python train.py --rope_base=1020.0 --bias="none" --init="uniform" --init_std_o=0.00805 --lr=0.00305 --doc_mask=true
Each number is 128 + 32 x the weight over its row's rms, rounded and kept within 0 to 255. Layers, rows and columns count from 0. Numbers have three digits each. The size before them is the row's rms in percent of the matrix's.

# layer 7 MLP down (transposed), 512x128, rms 0.26, rows 254-303, columns 64-127
098:147165148177146114080127152145146144127123099127113092116153169116128112147110159188142130198124099081118132137155074136156107182128129125079113110118071169053144147118139122111072112124147202
089:118121121120070135143098157180151100172217103119120184172105146126148151118130066177095153175149043146130134126166119114126156156127123171196140142109119091128069150114118138192110145077131076
107:114104085122189112144126136148145088104133115111092113178117129142078113180174143081162102130136142149149092172154186057143135136123186162170104097155092166180162121111144143153152128165095156
094:070106070111128179121129104083157165142121087136126121122186095135200136158073145088107123129189162106121118090147112144150153136104160109128147205172135128159151138128163169137147120090212134
112:067058169087136149120226176102132140134139146089149105129122113155097144142132119091073119159128109102153197150087161094125155102127111146137140195111142124142082149096196164077158123123151088
103:112110114114080086071103153139147116094094092181093124140168172169150094083129155154153067143127158135128131219195095142128170122127148166138142116175151122059087147133148148167157127139110121
098:085071080158125155115111075118148144195097126140158170142151126130130156127121143095158147097137098203081122161077120098151112216126152155107059119128126111172106107077138122116143133116201108
099:117167118083097076127094148106091170073077109154082101116105203145130120113119142138141140076150209129151108111105111130104153155097135187087139111161156145155160170128099139099142215111113156
087:068183162107136114112105137113159115122132185121108101122088060125103092116126070166113113182084120108133141095113115168146117142105080165170186150098103139135106171123144185170180177191097118
104:131100101165135160154103111141140137138114096173146162156157154158136095155086146063131170119134136119094165134094108140134136188143063134151097113159091180084146141135120152156057094099129093
086:066141115155148092091140164144209175148151056120074129113162160097154169109089139088137117148167115131145156180096158058153121118156155109167098130150114094086126142144136176143099067100128107
110:158063116156157123142151145136091050124155146128127109123133120090180135141114074113103110139129133104128140077135083108189175064166095105149192147152114069177118122140156166171130093081121137
105:080101173174119112090128127147117109142220106085117145212110118121106118130151136091140082168136094140141088143093054157100094100125058108158119102137099123111129114092157076152111157187175172
089:105085188195152137110163158101140104164173086187112121157085154112107161149083129158153095130112109116184118129111068175136120105156072118133149129159121114091150113173142114113091147179130124
085:110129088089123156126133109179138128030115085215143164140156139208146097190107119106096146133136138124155088088151152157134169155114114158159082073147127099163096104146132138106091144111087122
106:145097160130133078124094126148154146171124116179110185075152142069088094170107161109154084104154154173091082081118167096107148127099182184122127120112099157123103106115094105105109136111112146
141:181153130175132151158138117176174138102140137098097166139109137129181138107125119103163124090146146160125146110155141108114065178123057119126181166146100142128097152108119106097153112124154113
104:175159135089100120081110118138091136095117136101180121128107157123176130119130114111138075120134117114149184136052175095139189114147131103088073107071116144185156124073091155135073160118167147
115:125192140120113126145079116158209126136174101127118109066136131099140089110130145103108113199138166143116179124131137159096084202189124119146137132081192072117082138161205031175172114124110053
096:112181148124134112134194145143159073136137132116116141111122115204079145150176125144145121130154108142167147108125130163131116151100131085117189132082173094114120109084131121088134177161138080
109:185150128081133130128097139079191127136084142137172125195150093135092128136134093150133162142130105125126146183179132138111113133125174115172157146170139168114107101212148128123118083152149131
104:147154139115104132170132156135120150113154128113136115152113133180089054104115117095098139106170085084118194098170186142096136105083120114079145141105161105089121123159073117175120133122064111
068:171146190164110122157147123129145127156142149101143146093132096129099052104152144128114198149160121095144158148154104173096088122153125191125129126147184215122128113106135083173142129153159154
107:102158170133159075124102173088168158140109111152141165115094126149096056112119164120182140122154172013092147108145161177102167095060125142130140119125169088125112181099116173162114142163133119
103:115126104126116074114071161167165148079172121126086186143172156168088098156090175139128154153145095064156132121062132155109157096157122085144079110158132073106123159102140156073085090091113096
107:174120117187111140116105168119070100080120122087112164141087149172084109089114165115130120121077167149098165130167105172144126166124143098122149096163142093117181119175149126091115172178142120
092:085166149100121150107116164102158089150100082197079136121120158140182108143089099159078162156135113149182073177119148111147053167131118176101093133078110113135112089147133147113128114135207052
084:181100160121130146111128116134119110137168130157070133134083202147161125141114183160101096112125101168096126064164119178130149057105126104148088082093173163128172149115097087115125207129111143
087:191144168102142167147112094125115121097137167144173140123157138099150152121168150133166101166119073119142101123190126074117153094139119097126130135144148127089192091188191046107156148135065152
086:155129096121144139125093155139056142080095149069145085094146112170132088117178134131130121137139116160129102163119101146168121143058169090131126183079156152096148148115104167093167088171060158
127:138082093154166139071154093180086142136073109162141157140096143154125078126103146114154074145090160125179135223165156195191161123118073156138123106117123151153111149103151134160099122126163178
099:086128114149118155125126129107114135087090090098153140181129135125206144129069136092145157161147146151124156139133177116127164120063127144169082098117126038180144133124097140119073113138174127
095:148143134081174121121123131105170094113118130111157134130135131110108135101124122118106123141185119166124168168101085114112143093216097173160139085144086193139117119161195186043075143086155125
093:129133086076143140116109077121114117162138123090112129126147109063124153121154200088151115106159180220125108123130108096178151147120143157153103101204113188143107089100126126144120138163093131
099:077130111108154144156140083164127099134122150151127126152184144164152179138113126085107110139141105108135148170139075102131092132125230145142123199093130132105128116108147091180108153142109064
082:104074165089164188116123128146108148105100156130111167192125111100101127101092168114098107099137101185144076146096093084078072171113145149136106149101141087201139158126140149111145164128145118
098:154150100105142120146115134106096138133096115127133117140127140155097084147153085121156137080150146077083149171163157182122104123124063122129178167117161119071123139133129122174206054146151110
120:088103108098139121088159137081138205087168145140140139134156124220173168121156168087081084109132195100065151173112138188164114178136128140147083149161062151094117120131098165135163106105126107
096:188148111135119161119139189109144125117088158171128099119089135112118091193131126128136165168084145077129149140139164154109118238098099093097120159104149093064129127168172143137166149091154101
097:105155129145184090124159144128144162154140096100088096115114138148120164154146083128147094157172112103157145119121221098113145155107128152099182155116076103106148111117169145128145046172124118
099:157130130150054163140055143169060106080140109118075146147167124131109105075132096112121104171129097144106083105148128132080119142117140116137045105104104163147153086152124077175094169186095160
087:164161113084129135086132103156189111112080127138171176094159120102115094123113094139138116106165131069167141095063128105180154145167113090075135117157162151106122166145152113179105078083076118
054:185141121168089140189120103128121117059126129112144128174180130141103090117086090102112148141124118145091166071090112176052144119108120097169120183183128191172125102148135142146137134152117148
108:091122117160160082115139158101177131103143107108140102162124120101104145116145186165162112155138122164080106142130112081096086102173162076239145155072102118118159142157108121107145154083120137
099:150121159111099089124169132148134134110172155164118148179083118122150147127115129116071075115102086075142122177131154169129174142131111187136126115081031121125121154131151135129099139125178159
112:116093145146123148135180123085182188097088128118166149151118139109128130147156155116149146092159168108187164164158141171121181075086135154075123114154164138106091146102147167105100089176150154
089:142151172165092111080115104102126166068182110152171122135100139142082122142122147134108182102153105120119094169172127073105119166153067158212060079105115183158089137142143121124127137141127114
082:168075129128071062136114116124146207078099166128207155130128113135066171153150131134146103134102089180091106093131091141070140178151189152128093185169154189130106130152136116098138155110112169
134:150134087125117116160143127069146110142113179091162139116153131116151072109157041129055193121115145127109142111126195155129137103124092113148189074174157076122141115093154138156144047097093108
089:158132138151169170144171107172153109126132193149100149089109084127145193142122110152100121107114136107137141123133111090183069119171190152114166109175108190094119100090103123136145086086087142
# layer 7 MLP up, 512x128, rms 0.249, rows 255-304, columns 64-127
084:206124116117106179152140168155113146111150124140175177153171131086134098101141102166074124094103046117114110099170089113079143171130068136141113071137168093118133104104088170113151203096177135
104:141084130149084133150140144128197100119084132147157080162114071126142160145145147135107106144099159097217099097163082134104132148126140126102110148207126140143152120107086133155122146164103113
100:097133125175155126137143123104146168135157074161159157104167123180151125156114125100070097130109140141129142146154099152091135081134095157102098128170153158171134105129166136086118189073104133
099:128160131157138173149145140110182099106066105109167123106151083102119097074087111117099080088118152128065129156186111182107145139128117079103107055134119092086121120182098178134105200128133127
110:107142126131102111101141164095209137137093080145131109087105084207056133109113166111150074089132150113134146207163095160202134077130150142138147110086115131101142129124149110143124165125086128
106:116086131146104080127140123134098096181128138112133152207113127088098154128121128164124139120138137141127103081155139189084108113131123088107116143165188123134103083098075072129127078176087118
110:155101139149107194170103106105136069091102102125089138121070105145134137155142071158154095152147152129100135126211107125117115177088173125070149122100123115095151128063092118090171164133126095
102:153177132135091126125090116187125178086102133106081106110154125108134142110132137158124149050148129138050174119141116071147087132122107203135122105164140142117126125144135119146098143124084104
104:120114155121174057134122118145152105158112101174168136152164119123105126121105141176106087108114109186087195154121136120068130102121144122146177095148129092161109086121062057128125103089101151
092:105134162127157106171134199132175142125137092155158111106119119080094159076133204165102067167150154213120139145085183093141119160136098182158148111066110119169114158139107136139159093107082127
107:111109134154127089104083099061163108138119102136101158150147138109177092128103092146095149150103127106172130197116110153134140094136090171204175122142145104141096094106157117145132154018099127
106:129185119131113119149148122107134175153112123140090156164118060112128112114088142119117084155071095187061171111087133113133133103104127119094129105113162174114116070202120130163149182055145167
092:077135093138047150122152123100213127114150148126133109121069083188129148141113141097157134132123112143122109135114115103114156119141110133142141138134187081109218088128129156079162177162127097
093:130141142103095127110112037171187126126162157119140104170156128112098085156071159105132165142191138135166105133114147116180119068122146171141148077186119117112120121131107050077151184107093146
094:201146178189127121137190180108135103089115087139173120122096148116094135146156120117082100140143067122189121110155101170091076114120136178143121150146087143065208170086148097104161084153146128
146:141174124131119124161103122118176122099150134168132188111129078116148130121120187090125134123098169151115207169185096144138069126140055112079125108154109165116118162189125114126162082096137122
114:127125067135060124089110115126122114100135124123140145177122153144155124164108068133101131132146130096121133181142126159111155116151180104084187108070081142165170127157126111148125177114136119
104:105116168080116073147105167128163127116127122141185141091138104151158142088096127086116092158138145216127100158146146163130103109125101149098114138090189106157144111117183087157182171115115105
101:144133159103069139125087110078154102098087135121161177126123071165063195115113103099075098144151116092135100127195134124092098144142159125152162129163158131129143124077120171113084116172094134
116:204112141136115123078081127112188080141088167096110135119106128129085132081189119161094178158159173112173089087138102097099186128152140124057174078136119133147167151147051134088134133184112099
113:123137168062170149107138171119126091128136152141156114105124118194124082098116101098126149085164141127102121151136142142137104092167127129155109097150199074187169115155117105113119199103094115
063:130148105106103142131149113117125107130113128106122252112097134089153175136055147135091090138106165133076104113151147092119110114129104144052102127150158163161091125115158205084177141131151105
088:093116143155123117124218109152104128153122183078155126140138125138104112051147068087168100134109108118127125127106045161113166117147134116106089100141120177153086100109150153160104162134104168
096:141157153163104130119109111078111154070124155167116164125144130133114141101121165122098121150148112175078101121135186061126118162137097205146158108117172173136157155124158092146111098156134165
121:125083115113137119141110126127117141128146122144152167079135093134132124158151073111174144110116164102137232092156119094152100135178110143082079166139033173172164098142150140084151155161091163
097:101141122161130167101110121065113127149041133156064138114058117127151126111162145115112134139167128126147135139134119119135122168117118120132091173141131076110127117095105116045124142113125097
078:148138122141105133090165133110160101147106144085118119094113146051137176094147128166144200108111183205044125129083093129090132145141096109111131148163138104122116079147116188118104136185153115
092:098186193163121150192134158140134129121201068151083091110143124074121129161128108154127107156129102151184110080115076116123124072118142175107110134060103145137130162120165063079189165091067161
092:185083100097116137159070115089185110140128087127172151095118157181111155080143095132056153141103158126137084163176170152128121157145179088127154150069150180169116140185096107145161101090095100
129:158104098131151120101153090112096129122109174145198118062092119115142156109107167171103131136125088128131152142144129201143080130104131112136154103142158118102104140102149121131082140123151142
109:133093091065101162151129150168130150104118159169144135098166138087101155121138137098139144149120137127134205169132169110088084182176180187163058067120202093140149117158097127142100166142152149
062:127098143200095146139119130119060130130114125117074108128108073187129073145125138146138109116057145114104118128139130128139146134101149074161084151086183074098090158107136052189157111145092159
092:137149156233106135165145167134118114099125134102113154186140065158101103118136088160112117121128139097054129094158093095096101165136143144079098118093128126130138171153155191165093139117105138
095:094119157131158128144107135144108090096164125160130123103119137206074161070122164093085094094140129187112135168149134146125130098198097136170126205156107079131116116157117076151076135180136125
092:148077062135111093094082118140140142113061137164114135100124092116156141153189161217128139102134073148148133129115101161134119135118117124066089147070170125136181085104121156165120183124093043
111:116124107154100149117056139147204140077131136095103164122159088118091135153112124085041142127159133126117113101189142141153135155147088117101130078068140110162138136164158087189147115109109082
127:142139148105120130135064119132165088145177101143145119068075118108088094110195139165076080114217142171121089152086095135140099128140088143104128147118165090112113108098158064139124166110074149
103:143101134146097196113174133090152128135133201168102124122147182154108168151178096185094174175091148162140126111111130092166086101086095130150157120153118163089191069092148091164135187130125156
101:131120179065168112140122151091198126141147097149110144151069068090140138137098117132138127131159152147081134092143113115086109126131131135112166170124137110138158139174142183132159137118052078
089:105104109102151116133099122097150139170124177087109164071142121168134147097169080130194101074107130161128119153142120120136067102184134137188139102096145142088157154062109117133107152155113138
090:137163087062113131121177168106133086080112136112131136111070175132127149078133154081116119147135116115072146126142103067125066141139066157107120115130188116170071130121123114141094197156094079
056:145092092083070170154133152063125102167156108115127158126096106118072143067131132133124095098122145115154090094138117164117149137158123127161108106144149114163107109166159146152138093087135109
102:186151098131159045065106173097100111117151192133135096091181154153133112157195061152119119128129124169154122177108130093050089118115161135146121158057144159131127099073116115137138182119094168
097:181033186088117130137141119155112129092152154159138113124158135133139111106115117172151093130126129116092123136113130134139169149173118144106156136199119156182170105061147138109092185139113172
108:122114118123110143121102164088191080166127171072081068088100058106137124150091182126042192129125099064085139144137112100093144072152128125136091158149104117182120073128145096173091128140169137
095:122096144092163192072080104173132148116117111090137150169113098164115124181129118157112158151163085082114136154128089164120073127190090165109099128083068099133134132106100137084115162116129091
093:134084152094093129168153064088103159057107123087161138095113163158154214138135110127095125080128061130138126170184081148074131164171180117124121199149113114110153134090085145118136166103082131
130:143113166159105154121132149111148054147189076135176156152113145071120108125146114107098092167147115157120141101161079209132073089121204127099175122127150156100050198143129086153095106178131133
090:163156124144090158153097138110125140123120134131190196089164146098159120116102115120161174171111089059110156188173115124180083086173164146094111066124150133121221146073111155133139166129098109
086:116081145107146156098105114114163073120137149156072133137130148109158137116124131087090199207134116152128075109132149122066109122149168096182066116146115143131209097114132163087198115149136103